Weights of a small GPT-style language model, trained from scratch on English Wikipedia.
Size: 13 layers, width 96, 3 heads of 32, MLP 192 SwiGLU, 1.38M parameters.
Each number is 128 + 32 x the weight over its row's rms, rounded and kept within 0 to 255. Layers, rows and columns count from 0. The size above them is the row's rms in percent of the matrix's.

# layer 3 attention query, 96x96, rms 0.0562, rows 93-95, columns 48-95
size [109 108 108]
[[139  64 116 143  97 146 122  94 146 106  94 117  88 111  90 200 189 152 101 118 124 113 114 164 158 181 157  75 151 141 120 140  80 167 115  88 111 122  93 147 123 143 140 151 140 164  97  74]
 [103  73 143 174  79 111 180 158 107 120 109  99 150  98 146 121 109 162  95 122 111 113  78 185 124 142 173 108 143 132 129 192 136 146 167 113  96 107 192 154 118 159 129  87  87  96 104 105]
 [109 185 122 155  80  97 102 115 126  88 163 147  48  98  73 106 147 139 126 123 109  96 120  70 155 111 140 158 156 137 118 100  94 137 124  97 112 102 155 228 116 138 129 137 152 131 136 133]]
# layer 3 attention key, 96x96, rms 0.0569, rows 93-95, columns 48-95
size [105 114 103]
[[123 111  79 124 152 112  62 121 106  85 138 120  82 173 149 118 123 139 123 181 131 102  81 155 131 112 133 122 133 102  49  46 115 135  84  55 139 150 155 150  98 113 123 130 113 123 101 164]
 [ 96  72 106 102 104 131 191 127 105 158 148 113 120 156  91 159  79 170 112  68 117 106 140 149 130 157 131  36  98 167 119 165 117 138  82 141 136 153 126 176 148 143 212 161  94 113 147 108]
 [163 157 117 115 205  81  81 166 160 155 137  64 148 138 157 110 143 112 130 148 117  93 188 172 113 116  78 161 145 120 132  92 106 119 104  79  64 133 171 112 118 150  70  98  79 106 126 127]]
# layer 3 attention value, 96x96, rms 0.0566, rows 64-95, columns 48-95
size [102 107 104 105 104 118 119 113 109 112 114 115 105 113 100 116 114 122 101  95 113 107 112 116 100 119 109 108 113 110  87 111]
[[ 81 173 136  89 152 121 123 156 152 144 112 164 163 138 139 107 155 120 117 134 113  84 153 118 124  57 143  77 126  89  65 141 115 119 110  96  87  51 100 163 132 128  89 141 157 196 160  82]
 [135  86  95 139  87 148 181 158 144 118 143 125 160 127  65 145  84  88 152  84 142 130 100 135 115 112 114 155  81 145 101 156 194  87 111 112 131 160 129 129 145 149 181  55 166 134 161 143]
 [137 111 141 136 125 106 118 129  86 195 154 136 100 104 149 178 144 108 135 136 108 107 166 112 163 147  95 186  93  61  99 125 103 121 113 109 121 168 147 121 102 122 120 179 111  82 123 155]
 [ 81 108 109 137 109 194 138  96 135 137 116 158 148 153  88 132 172 105  80 124  88 123 184 178 111 170 134 112 127  99 102  74 166 177 111 154 102 165 181 107  98 147 115 125 123 110  72 117]
 [176 100 105 176 140 183 108 142  86 236 113 115 146  94 138  76 105 115  66  83 130 108  87 136 150  98 125 131  96  91  99 122 107 147 128 126 139 102 194 129 132 108 136 148 110 145 160 103]
 [140 160  89 131  94  91 109 132  84  84 164  86 133 168  75 155 135 164 151 158 135 136 159 158 139 107 188  70 128 121 109 133 174 155 182 164  94  94 139 147  73  96 205 190 133 117  95 179]
 [ 79 158  59  83 185 160 106 135  89 118 110  94 107 143  65 149 117 140 127 158 115 134 148 189 163  96 153 136 137 117 151  93 158 112  81 107 134 126 149 143  39 122 152 144  56 136 118 155]
 [129 105 120 190 181 134  58 118 169 127 127 158 177 118 187 140 169 111 183 114  96 110 132 119 137 129  79 113 125 159  71 106  70 129 147 124 172 145 153 155 163 133 162 160  77 138  61 160]
 [ 91 105 120 155  83  93  81  95 133 121 122 103  87  98 193 130 116  82 169 167  86 145 115  96 102 134 127 169  87  96  90 140 103 104 124 160 137  82 118  93 160  99 123 142 142 134 131 179]
 [142 109 122 140  44 141  97 144 112  91 105 106 110 161 128 126 111 169  82  94 132 159 115 140 144 148 150 196 145  48 114 109 153 138  92 149 105 163 171 142  91 142 116 164 176 134 131 152]
 [ 92 180 122 127 140 148  77 171 134 146 144 121 120 101 137 126 160 109 127  98 128 109 130 153 154  82 121 182 147 126  61  97 177 151 179 126 124 168 134 135 128 179 152 115 106 165 164 175]
 [115  90 122 108 182 102  41 146 122 200 131 174 147 162  71 166  55  92 184 144 121 139  99 114 135 104 165 175 123 143 187 112 131  82 133 162 142 123  99 118 142 143 164  97 136 117 113 162]
 [150 120 195 203 106  98 139 100 152  89 149 105  96  73 154 158  91 110 145  64 140  75 182 104 117 174 160  99 138 130 130 121 115 104 161 133 141  80 110 109 118 126 140 114 124  71 134 173]
 [115 121 143 143  93 165 103 105 154  84  74 106 161 151 124 139 110 124 168 122 127 158 149  99 109 107 136 180  76 130 113 129  90 137  83 139 164 104 128 200 175 209 109 111 138 133 148 182]
 [131 169  72 168 158 120 113 126 126 112  88  74  73 143 152  85 103 103 154 108 140 167 168 123 118 100  75 177 172 120 104  94  87 150 158 118 151  94 153 173  86 111 105 159 160 132 116 143]
 [105 144 115 170 122 108 163  92 169 167  84 143  82 167 132 139 146  76 108 104 124 139 113 174 108  96 140 158 174 139 122 122 108 181 176 155 141 105 124 115  85  79 106  78 139 111 136 105]
 [100 132 117 109 161 102  97 148  91  68 127 179 133  87 115 102  96 125 104 123  59 106 153 104 113 156 131 112 131 138 150  96 133 151 166 159  48 193 114  75 168 108 131  96 135 134 130 177]
 [159 162  87 163  93 137 149 108 153 155  98 116 147 177 174 104 197  71 190 133  88  84 131 122 159 118 125 170  79 154 175 190 140 101 127 206 116 147 126 149 160 133 151 152 169 116 137 226]
 [109 141 182  99 109 100 152 119 133 157 133 125 111 136 151 126 170  99 175 109 161 167  58  93 134 134 131 115 121 173 110  97  76 162 159 112 128 103 134 154 112 160 122 130 127 154 158 174]
 [157 186 175  81  85 126 136  68 128  72  92 154  73 165 112 156 165 104 139 146 139 155 121 161 125 152  75 103 119  95 104  92 184 121 125 116 116 159 131 120 125 148 157 173 135 131 139 109]
 [ 74 146 100 156 106 142 154 101  92 143  85 134 113 120 135 127 171 142 133 122 155  68 163 141  66  62 122 141 134 124 113 125  92  64 178 100  85 137 119  99 161 108  94  93 177 127 131 140]
 [116  92 165 180  97  69 100  58 103 151 115 173 110 119 128 109 131 128  69 131 104 101  99 145 151  77 154  99 185 139 100 182 181 124 151 152 151 164 152 134 148 159 100  75 150 133  67 134]
 [ 98  95 176 112 100 138 107 108 109 106 131  98 134 139 135  76  80 120 141 114 206 141 166 192 120  86 188 168 115 182 102 101 123 155 116 147 130 119 105 149 114  98  82 131  65 122 127 143]
 [182 177 154 132 191  84  87 161 117 137 159  97 123 142 134 148 107 181 115 144 115 155 151 127 109 112 110 125 122 181 170 101 137 122  95  77  34 135 101 135 172 129  83 175 165 150  86 116]
 [158 141 137 157  71 156 138 107 231 129 169 111 128 177 117  75 147 108 112  83 148  81 128 152 134  95 200  95 185 112 167 164 164 119  88  72 162 138  32 177 121 103 138 102  80 168 133 117]
 [ 74 131 135 161 111 111 184  92  91 107 152 166 103 195 144 120  74  95 112 110 132 131  83  79  84 120 158  83  99 123 167  51  85  83 113  70  43 169 166 110 155  54 121 127 111 172 128 112]
 [ 55 178 130  93 117 105 108 152 100 190 142  93 131 130 125 100 148 103 116  52 143 167 176  71 191 174 132 117 148 147  70  99 154  84 131 103 173 161 136  85 180 155 118 108 128  86 147 118]
 [107 153 133 127 122  87 104 117 118 201  98 150 112 119 177 137 112 117 133 185 159 124 176 162  42 120 110 122 129 125 104 172 171 150 140 134 165  90 155  88 153 175 146 131 129 142 171 172]
 [ 99 124 136 102 110  75 152 160 103 170 101 148 144 149 194 156 122 169 149 131  90 144 196  41  83 173 136 183 135 110 177 133 120 141  97 195  97 142 123 189 143 156 125 155 115 139 142  89]
 [116 122 168 161 104 142 154 151 121 105 141 130 172 113 144  87  61 163 133 146  90 135 138 156 183  20  95 146 163 142 132 117  88 132 135 118  70 114 133 140 106 129 108 125 139 138 139  66]
 [109 103  86 137  91 113  74 131  83  91 145 181 161 126 168  32  97 126 139 146  52 152 115 134  97 101 119 123 167 138 149  95 170 117  79 102 131 154 140 116 108 117 126 150 136 119 109 108]
 [ 92 146 115  64 193 127 214 143 117 129 145 149 154 128 179 139 103 113 103 121 148 166 118 162 150 103 130  85 167  97 153 103 112  89  66 106 101 159 104  95 147 177 114  97 121 101 135 150]]
# layer 3 attention output (transposed), 96x96, rms 0.0704, rows 64-95, columns 48-95
size [101 111 106 110 109 116 127 124 112 110 112 115 111 108 109 114 116 125  99 101 113 112 119 112 103 127 104 109 112 113  99 118]
[[159 105  83  77 118 126 173 182 157 185 117 111 162  97 140  70 140 114 121  91 115  90 105 138 126  71 209  81 131 141 156 119  95 131 116 162 132 103 161 115 122 200 174  55  89 117 125 106]
 [ 76  96 178 105 139 102 109 112 118 158 167 181 149 136 119  56 133 129 120 130 132 108  58 154 150 172  56 152 119 115 118  69 152 163 158  58 102 186 109 136 134 133 112  77 121 164  94  98]
 [107 105 118 195 128  98 150 100 112 111 138  97 132 143  92 118 110  66 138  93  85  94 161  91 141  65  87 114 197  93 130 111 168 101 139 111 136 135 133 182 129 131 163  75 110  83 147 183]
 [202 107 122 133 118 146 118 101 125 114 110  96  90 152 144 126 136 160 127 107 102 101 141 120 161 133  89 113  40 149 154 178 129  87 101 121 157  65 156 135 165 119 205 139 137 117 103 101]
 [138  78 112 116  96 158  92 149 174 143  95 161 138 114 124 145 139 119 110 118 107  93 133 129 124  55 123 163 153 206 133 185  74 120  99 113 154 114 132 194  85 127 125 130 135 171 106 139]
 [172 155 174 108 159 198 148 120 164 189 118 184  90 123 185 129  78 125  97 169 106 144 169 134  84 171 132 109 148  75 139  95  84 149  81  85 106  90 169 120 156 102 101  82 182 123 109 171]
 [122 171 104 110  97 124 162  99 147 129 117 130  64 107 130 131 146 128  95 125  62 129 180 100 141  86  99 154 164 116 198 169 136 115 162  98 123  42 161 118 103 132 170  71 146  70  37 108]
 [ 99  78 127  80 128 140 109 106 131  82 130  89 139 120 146 133 105 124 159 152 151 160 195 107 181  95 156 127 117 147 102 207 135 111 114 175  88 152 175 192 209  93 129  81 102  99 145 141]
 [177 138 108 141 210 135 145 116 147 149 105 123 106 162  96 117 159 135 120  99 176 137 133 116 156 122 152 127 164  71 135 142 124 129 179 137 131 103  80 158 166 122 154 144  87 108 150 142]
 [ 83 165 201  99 159  81  92 150 171 108 101 190  64 106 133 137 115 108 122 201  54 126 122 142 113 150 121  76 131 155  59 111 175 145 171 146 181 109 112 175 140  91 167 159 129 125  57 170]
 [124 147 114  67  94 193 128 166 140 113 127 147 120 148 109 128 131 135 137 101  95 101 191 130  99 115 112 134 172 140 124 175  87  99 104 120 117 116 139 107 135  64 110 132 117  78 101 167]
 [109 121  83 138 204 113 130  97  98 165 135 162  98 159 185 172  98 118 127 144 148 169 106 167 131 107 120 130 160 107 133 151  79 156 132  79  72  96 117 126 125 103 177 142 159 145  81 133]
 [141 157  78  81 105 140  88 149 134 132 115  98 183  62  85 118  95 167 158  87 114 123 152  84 179 137 131 113 117  76 124 147 106 135 171 104  80 159 118 153 130 102  91 172  83 104 136 181]
 [138 157  65 128 145 133 174 159 177 188 156  89  85 166  86  81 164 209  92 151 188 128 148 126 133 113 159 136 164 150 120 124 170 154 173 108 105 124 114 153 165 102 116 129 131 199 138 154]
 [129  97 141 126 115 174 197 175 193 102  84 124  91 113 161 111  49  74 145 124 113 110 130 161 154 110 112 106  81  96 145 162 152 181 155 119 136 101  87 168 174 143 125  91 156  98  98 148]
 [173 137 154 118 129 123  91 167 152 126 100  90 118 142  72  64 117 177 125 139 104 124  82  88 130 116 105  75  84 136 110  81 151 138  72 104 139 125 113 115  47 127 162 116 176  73 107 123]
 [118 138 107 123  66 105 155  90 112 102 105 167 110 166 173 150 165 150 114 118  89 175 139 144 136 203 147 132 174 154 133 104  97  89  98 147 117 133 124 116 119 193 184 169 114  62 142 110]
 [138 148  75 120 141 148 136  89 124 124 110  88 163 118  83 142  88 130  74 119 183  87 119 184 135 129 107  74 149 163 128 104 195 122  91 161 124 127 168 172 152 101 121 133 135 135 191 108]
 [112 143 180 150 143 112 114 138 116  61 156 118 137 119 130 149 124  62 160  99 185 112 145  60 137  89 107  93 128 118  98  58 120 112  64 154 119 130 164 165 182 115 108 100 111 116 131 103]
 [ 26 148 148  73 127  81 137 164 108 109  98 157 104 145 103  91 170  98 121 141 133 100 186  75 100 178 119 174 186 134 158 168  88  94 123 166 129 103 116 119  95  84 146 150  89 179 141 127]
 [124 128  78 151 149 129  86  88  99 160  69 139 111 132  82 206 136 139 177 114 131 154  99 178 135 114 134  43  79 142 112 138 120 147 140 159 156 114  82 108 114 113 119 110  74 107 113  71]
 [151  53 109 132 126 131  82 142 115 117  76  73  59 168 131 112  77 153 121 142 119 173  88 150  81 120 146  70 144 113 171 111  46 156 136 144 114 138  95 126  89  82 107 100 148 168 119  95]
 [118 154  81 175 130 126 103 113 175  95 147 161 120  57 162 122 186 117 158 124 106 135 116 121 138 153 150 153  56 113 150 104 166 125 136 111  97 131  99 114 114  98 158  90 121 143  81 142]
 [ 96  84 183 119 145 121 104 142 150 116 113 131 162 123 130 133 129 104  57  57 123 156 146 123 157 133 125 104 116  96 137 145 119 124 152 120 135 115  73 108 106 172 125 164 112 109 167 121]
 [136 142 123 102 127 117  72 131 166 175 133 164  85 152 108  97 182 132 153 118 150 103  99  72  88 120 128 148  81 107  63 145 146 149 137  75 154 123  94  58 104 155  83 164 157 125 135  86]
 [143 150 139  97 162 161 127 193  62 128 135 178 196 171 119 116 137 127 111 171 152 177 123 116 175 121 125 174  95 163 100 116  89 115 184 153 148  92  68 113 142 190 129 169 142 116 136  75]
 [165 113 166  89  92 101 101 134 124 164 152 117 126 153  25 117 109 129 137 110 179 153 142 156 103 144 122 130 102 117 174 163  99  94 130 175 100 141 129 124 139 118 121 140  86  74  84 127]
 [140 126 156  92 126 161 188 113 174 151 139  43 167 186 141 147 167 138 133 186 146 119 132 104  82 168 102 121 122  81 159 112 115 141 181 130  98 186 101 116 117 144 189  86  93 146 113  83]
 [ 95 175 123 150 133  99 102 144  65 169 151  77 109 139 173 175 133 101  72 142  99 122 143 112 162 131 128  78 106  99 174 116 147 127 106 154 158 166 147 136 175 158 172 146 184 149 103 153]
 [ 65  52 153 120 118 125 160 168 109 140 114 116 127 120 102 128 114 150 117 138  69 172 133 144 135  95 205 149 123 152 149 192  98 228 134 129 188 140  51 166 120 138 104 116 150 173 107 163]
 [120 121 139 122 115  79 106  47 100 134 103 205 134 175 171 134 151  93  89 153 168 190 122 128 157 103 139 131 172  77 128 145 149 140 197 154 198 104 120  98 194 143  86 117 101 111 170 107]
 [135 140  85 127  74 105  89 142 108 116 200 168 172 113 150 106  53 158 140 152 175 134  96 118 137 129 125 152 139 134 159 140 130  76 184 148 153 121 157 152  59 124 128 132 217 144 114 125]]
# layer 3 MLP gate, 192x96, rms 0.0848, rows 0-22, columns 48-95
size [ 95 105  98  82 105   4  97 122  98 111  99 105 102  91 133  83 105 103  87 115  96 101  11]
[[ 56  75 109 160 143 137 103 123 180 154 152 170 177 119 133 178  75  68 106 156  77 143 165 154 101 118 128  90 145 128 119 127 134 125 102 111 151 114 126 134 119  86  94 131 146 161  83  91]
 [ 98 114 177 131 118 107 115 134 126 179 121 144 167 119 128 118 106  83 166 112  82 162 125 128 130 130 140 100 147 123 117 129 101 194  67 144 120 178 131 101 106 184  78 186 167 128 190 123]
 [ 83 154 136 144  88  82 124 123 122  95 102 111 126  48  93 148 130 121 148 148  93 164  80 174 138  79  94  75 122 131 132 143 144 110 121  70  96 125  94 145 179  96 105 108 184 169 161 107]
 [158 165 135 122 143  78 130  68 114  83 101 190 153 119 116  92 158 105 169 111 133 133 125  51 131  74  68 104 169 109 130 169  82  92 146  96 116  98  95  58 149 180 160 165  97 149 155 175]
 [158 156 128 157 153 134 116  93  98 115  80 152 184 143 101 153  98 151 112 106 122 198  98 123 118 207 112 137 147 162 119 141  64 135 118 145 163 157 150 213  76 136 127 137 205 157 118 122]
 [136  95 127 103 121  82 143 149 113 101 133 133 142 125 130 115 165 127 139 119 127 101 119 101 107 128  95 119  95 161 204 104 115 112 112 123 108 139 105 127 167 141  85 110 122 114 131   6]
 [122 113 139 117 115 159  86  84  84 130  98 113 107 106 101 134 153 191 185 134  82 151 138  99 115 171 170 102 146 190 140 124 145 170 147 139 109 121  85  91  36 133  97 110 107 158 111  81]
 [151 122  98 106 136 114 185 107 148 150 137 138 115 136 117 118  75  99  61 109 127  37 204 157 130 107 149 132 123 151 101 213 113 182 116 142 148  94 144 151 155 107 139 184 123 129  93 139]
 [110 141 135 117 114 123 108 107 131 129 114 180 153 200 129 139 187 142 121 192 126 104 149 105 143 110 149 166  59 170 115 118 154 157 102 106  92 108  62 154 150  72 137 152 108  76 134  72]
 [ 69  96 113  69 128  63 230 171 145 122 123 141 173  93 147 164 132 126 103  99 134 159 100 127  97 143  78 154  94 122 124  62 166 129 122  80  57 131 136  99 125 160 174  88  95 124 115 100]
 [101 112 109 138 151 108 137 176  76 116 169 163 167  76 163 131  84 119 114  78 146  69 166 143 109 134 140 112 137 189 116 159 165 128 137 178 119 101 126  92 135  98 139  80 176 150  90  92]
 [135 112 152 128  66 151 129  90 167 139 120 146 157 147  73 123 130  87  88 189 130 143 125 140 161 110 110  75 122  34 140 108 133 125 103 135 160 102 146 144 156 108 153  60 119 142 166 195]
 [101 131 143 125 102 153 112 129 166 111  70  91 188 115 149  92 152 135 153 147 127 172 120 118 134 192  92 142 120 159 133 130 126 120 185 109 156 111 107 134  91 180  74  48 150  89  87  87]
 [107 107 121  84  85 145 141 146 133 147 146 132 106 177  82  83 154 134 131 111 138 155 185 159  90 174 185 145  92  71 138 222 207 144 143 117 138 129 132 190 128 142 143 101 170 132 125 130]
 [134 177 135 102 127 131 103 138 121 122  73  69 148 114 128 114 153 106 118 163 141 155 174 130 149 154 179 135  85 118 109 121 145 114 107 160 178 108 125 174 110 129 123 133 157  96  69 183]
 [217 177 170 126 135 123 164  61 113  63 114 120 148 123 109 130 127 180 153 110 156 125 175 121 102  98 139 156 106 107 125 117  57 127 147 184 129 138  86 170  87 188 111 120  92 153 100 106]
 [145 134  97  95 143 178 134 130 166 138 130 112 175 106 168  97 106 144 109 163  72 139 106  88 122 112 145 170 197 144 138  96 178  90 144 147 126 146 100 129 153 123 140 140 145  92 103 148]
 [144  79 121 105 106 152 102 190 176 168  62 143 120 175  91 153 113 131 107 173 119 107 186 115 151 123 167 128 121 133 114  76 136 130 215  95 155 122 148 149 128 172 138 168 131  85  73 135]
 [131 126 120  87 160 212 131  92 116  98  12 131 118 163  83 125 109 119 173 119 181 167 118 173  94 144 115 135 140 137 121 158 148 134 144 177 119 153  97 186 112 122 119  97 189 179 128 123]
 [112 186 142 141 142 162 189 204  84 124 152  62 137  67 138 134  98  95  53 151 124 139  83 141 102 139 116 130 162  69 122  71 107 111 137 127 124 103 130 114 149 120  95 130 142 130 136  63]
 [107 127 108 110 144 133 100 125 143 122 105 144  75 132 163 123 139 136 101 183 146 144 105 134 126 149 106 106 152 106  97  86 112 149 107 163 111 215  87  96 125 181 107 107 130  53 127 129]
 [ 70 124 101  63 124 100 131  99 156 124  76 128 122 170 169 139 156 115 103 134 145  49  88  83 148 177 187 169 104 162 105 160 156 168 124  85 122  56 136 149 134 116 123  97 144 200 104 153]
 [116 107 111 154 165 195  71 101 152  69 145 185 138 165 152  94 117  81  53 143  78 133 189 104 109 144 120 125 115  86 154 138 117 124 145 175 145  51  93 133 159 116 116  98 116 125 138 138]]
# layer 3 MLP up, 192x96, rms 0.076, rows 0-22, columns 48-95
size [ 93 103  97  87  97   8 111 105 101 114 110 103 110  94 110  85 107 105 103 103  97 106  13]
[[117 111 166 179 183 133 119  88 168 110  68 137 171 165 125 137 102 109 107 138  58 110 134 155 139 162 190  70 138 126 151 130 141  70 151  81 143 103 116 148  59 119 158 149 155 118 171 143]
 [ 78 177 157 139 125 176 114 119 122 156 166 123 150 139  73 143  98 129 112 145  83 134  83 196 106 128  93 129 123 113 143 112 133 142 126 111 147  97 167 109 157 141 121 110  94 131 113  88]
 [128 146 124 152 137 173  76 131 157 107 155 121  68 106 134  90 175 177  76 125 126 169 138 141  73 133 149 147 133 160 153  67 111 101 128 107 170 127 158 184  86 178 107 118  68  95 144 114]
 [ 98 138 146 102 182  98 160 108 108  57 154 138 157 110 127 126 139 137 124 145 126 123  87  97 132 100  73  90 138 118 123 192 138 116 221 142 101  80 120  88 144 127 149 126  73 111 120 152]
 [103 186 130  91 132 141 128 155 153 125 153  58 148 140 118  88 208 151 183 133 146  87  92 148 155 126 127 147 167 111 109 158 142  86  77  79  80 144 106 148 184 146 108 134 123  87  94 186]
 [181 102 108 125 149 110 131 159 129  33  99 106 143 109 103 160 136 124 156 126 166  86 104 123 100 132  63 103 145 125 164 119  85 133 107 108 156 132  71 127 180 122  92 105  92 159 103  45]
 [139 125 100 146 111 129 159  96 103 172 129 105 194 156 143 116 112 133 174 112 141 198 118  89 109 158 132  74 145 108  11  99  75 153 106 184 130 119 157 136 102 134  78  92 103 117 138 114]
 [102 110  75 112 119 164 111 164 151  93 130 113 129 126 176 161 185 189 149  88  68 106 117 132  73 126 151 160 120  88 133 114 126 115  93 113  94 140 136  82 153 159 140 123 155 199 192  62]
 [123 160  83 155 142 139 132 124 129 140 171 119 154 108 150 186 117 125 168  79 118  50 131 132 170  91  78  94 153 142 194 149 103 199 103 102 121 185 123 146 147 175 113 144  80 153 147 118]
 [131 133 129  36 154 165 172 174 117 133 187 132  84  41 107  95 140 139  89 114 132 114 119 164 196 125  98 125 132 128 117  75  83 126 158 162 140 125 144 120 183  75 119 132 104 109 128  99]
 [113 130 149 107 132 148 155  58 128 135 156 110 156 115 158 124 127 167 160 188 122 130 130  82  66 146 177 196 210 135 107 168 191 174  67 150 179 172 106 126 135  96  88 145 110 128 131  94]
 [159  75 123 115 129 165 111 146 144 118 147 146 104 157 111 179  97 125 115 151 159 126 148 181 199 156  73 140 122 103 134 156  64 145 163 158 165 150 132 108  85 125 207  86 121 110 178 166]
 [106 124 116 141 148 101 126 163 159 162 115 125 153 102 135  57 145  84  83 121 156 122 124 114 111  87 156 140 132  92  74 116 187 185 140 141 172 193  77  93 135 119 130  66 105 112 165  93]
 [148 105 168 135 116  58  72 116 171 152 120 129  95 151 140 171  80 120 125 136 145  72 117 153 136 163 116 129 132 156 178 144 146 164 140 172 102 143 114 148 150 227 130  79 149 130 132 157]
 [ 80  94 147 127 131 106 170  94 133 165 151 131 110 146 128 121 107  88  95  84 111 160  97 125  91 132 143 123 106  75  72  64 114 155 160 137 161 119 166  86 175 184 162 118 113 123 171 147]
 [116 179  97 189 102 123  92  99  98 139 119 184 161 138 143 155 125 146 136 118 109  77 118 121 161 130  99  88 146 163  85 140 114 118 141  90 150 137 145 109  82 180 150 107 154 116 159 202]
 [108  97 136 155 202  48 147 117 103 117 113 151 143 143 100  97 156 145 140 109 103 147 141 108 109 127 114 147 141 184 142 136 109  83 130 104 137  91 129 148 124 172 107  97  79 171  85  76]
 [106 120 200 101  79 100 116 192  95 156  94 153 122  74 136 150 215  95  98 116  69 144  77 135 156 142 157 133 132 102 136  93 172 127 111 155 169 135 115 114 106 133 165 177 138 124 128 182]
 [110 141 140 106 102 218 106  48 144 112 137  87 143 131 106 109 129 106 148 123 123 191 155  88 136 106 136 114 117 138  69 147 103 112 122 126 137 181 158 132 163 157  45 140 105 136 164 138]
 [130 141 126 124 144 119 167 149  81 175 151  80 145  93 139 129 122 118 164 121 127 115 141 158 114 124  53 118 105 103  94  96 112 208 107  99  57 125 187 147 106  91 149 117 163 171  98  93]
 [107 141  79 145 103 101 142 125  87 154 135  70 117 100 101 114 141 102 149 129  90 124 164 109 108 125 140 149 101 115 155 156  98 105  94 158 161 108  83  82 114 130 140 169 115  81 157 162]
 [196  76 150 153 155 147 165 150 117 162 110  99  99 104  62  94 155 106  82 116  98  84  94 177 148  98 122 140 125  97 163 139 130 146 101 159 121 164 144  98 116 197 131 114 119 148 101 147]
 [ 95 119  98 101  79 152 174 165 127 152 120 150 145  68  95 155 193 156 112 118 147 150 103 151 178 139 117 128 150 134 106 172 118 127 103 131  89 151 217 134 111 184 116 139 186 149 120 121]]
# layer 3 MLP down (transposed), 192x96, rms 0.0814, rows 0-21, columns 48-95
size [118  95 101  91 116   9 103 130  96 109  95 130 109  95 117  88 103 100  93 108 112 107]
[[ 97 129 107 180 112 142 124 135  93 191 134 150  99 146  87 137 120 132  54 181 163 142 152 153 141  84 123 144  74 161  96 175 118 186 146 164 129  89 170 147 100 128 116 118 108 157 125  81]
 [ 58 139 135 131  55 158 116 184  93  81 128  80 142 176  90 130  70 142 173 158 165 144 132  82 160  90 123 134 105 129  88  92 189  95 116 149 133 132 141 120 111  75  80 136 111 154 115 110]
 [154 138 104 129 116 108 187 133 125 139  82 138 107  90 131  77 163 107  85 139 123  89 149 116 109 132 178  94 146 103 146 112 102 109 169  86  99 184 133 149 171 141 178 108 106 112 127 135]
 [172 149 135 101 126 111  74 171  94 101 114 124 129 119 152 203  88  93 164 122 126 141 163 113  95 148 158 210 159 130  78 152  91 156 122 101  96  97  54 144 126 128 130 153 118  99 118 154]
 [102 133 127 109  99 154 138 118 151 169 180 160 164 125 103  91  99  81 159 147 156 118  99 136 123 142  88  89 150  40 144 111 167 109 181  95 110 117  90  70 137 168 142  79  92  72 145 105]
 [141 122 170 153 178 149 127 132 132  61 106 139 133 116 143 121 174 131 163 116 109  96  61  92 130 129 120  97 165  86 106  96 144 134 113 125 113 144  90 100 168 127 197 121  85 140 139 117]
 [138 150  95 133 112 159 110 171 143  80 133 155 146  98 181 148  70  97 117  66 113  97 157 146 164  86 164 104 193 147  77  68 117 179 112 136  89 174 136  35  93 105 150 182 127 148 124 152]
 [ 75 128 196  74 125 109  66  69 175 112 150 138 138 131 148 141 156 148 167 158 186 146 103 142 146 108 134 122 134 175 106 126 119 113 181 142 132 114 177  83 173 130 149  80 137 143 157 133]
 [135 146 150 148 116 150 140  90 122 165 143 151 105 185 179 116 111 102 157 140 123  93 129 192 155 151 133 121 152 108 102 124 196 100 156 183 109 151 136 127 107 187 181 108 118 134 135  93]
 [161 110 113 156 133 157 145 117 102  76 189  62 152  85  73 120 131 143 117 117 148  97  89 108 105 101  76 139 132 146 122 173 146  85  91 176 147 110 150 170  76 122 120 150 127  94 160 129]
 [ 81 119 154  65 120 154 115  93  75 120 188 116 159 149 106 129 190 140 151 170 135  84  91 132 117  60  98 165 148 105 168 122 100 126 100  88 102 138 138 161 139  47 100 180 150  53 100 107]
 [127 128 124 118 128 135 140 101 120 222 153 102  74 169 131 115 176 143 186 132  98 176 114 114 192  92  94 116 133  87 141 108 148  70 161 135  93 143 146 159 154 112 125 122 107 137 144 151]
 [112 120 112 107 135  88 130 163 170 130 145 101 125  93 155 123 112 136 127 162 162 120 158 118  50 164  81 173 141  86 156 174 169 115 148 134 201 149  88 132 146 111 207  97 148 136 139  73]
 [123 157 138 154 168 102 199 104 171 109 115 173  64 133 109 145 147 182 128 154 111 148 124 175 161 137 117 109  75 132 121 112 171 208 143 132 155 180 137 114 201 113 146 131 134 125 124 165]
 [172 186 165 132  93 179 166  80 101 130 180  85  80 147 170 121 135  70 117 114 125 145 168  81  97 110  81 115 119 110 110 135 148 101 154 119 158  37  79 101 140 156 119 133 104 111 102 167]
 [102 102 122  74 118 172 120 123 121 100 146 116 115 188 117 137 129 133 155 132 148 167 125 118 174  80 113 155 173 188 128 135 173 124  77 121  90 110 105  99 134  79 154 108 126 115 121 153]
 [138 126 142 147  79  87 161 176 142 126 171 126 148 162 102  59 195  99 104 155 202  79  96 171 114 138  87 121 111 141 126 145 145 133 139 154 148 135 168 144 129 170  92 195 113 115  96 157]
 [148 137 174 134 132 113 170 191  98 119 139 140 194 142 150 115 139  89  76 150  99  99 119 141 139 145 133  93 170  99 135 171 222 101 134 128  94 135  55 143  95 132 139 127 143  93 168 125]
 [107 141 108 185  64 164 121 179 166 132  73 116 149 129 127 136 159  98 142 168 148 130 137 169 167  56 121 103 131  77 153 161 101 161 140  92 129 139 131 126 193 150 156  99 118  76 136  94]
 [133  74 134  92 100 100 137 166 123 122 152 101 160 111 128 152  99 144  95 132 167 142  71  73 125 130 104 143 147 199 191 116 127  88 156 129 135 138 102 145  90 155 119 113  96  79 129 140]
 [108 142 111  86  68 161 156  79 158 160 116 101 162  94  90 131 132 136 119 104 143 136 152  96 127  87 133 144 138  93 125 179 140 140 135  78 160  59 137 145 161 115 150 156  99 147 134 150]
 [126  96  97 135 158 110 121 131 163 108 112 102 150 132 162 100  93 127 158 124 135 111 128 160 150  49  92 136 123 118 176 141 114 100 127  80 143 109 123 139 121 171 210 151 149  85 103 120]]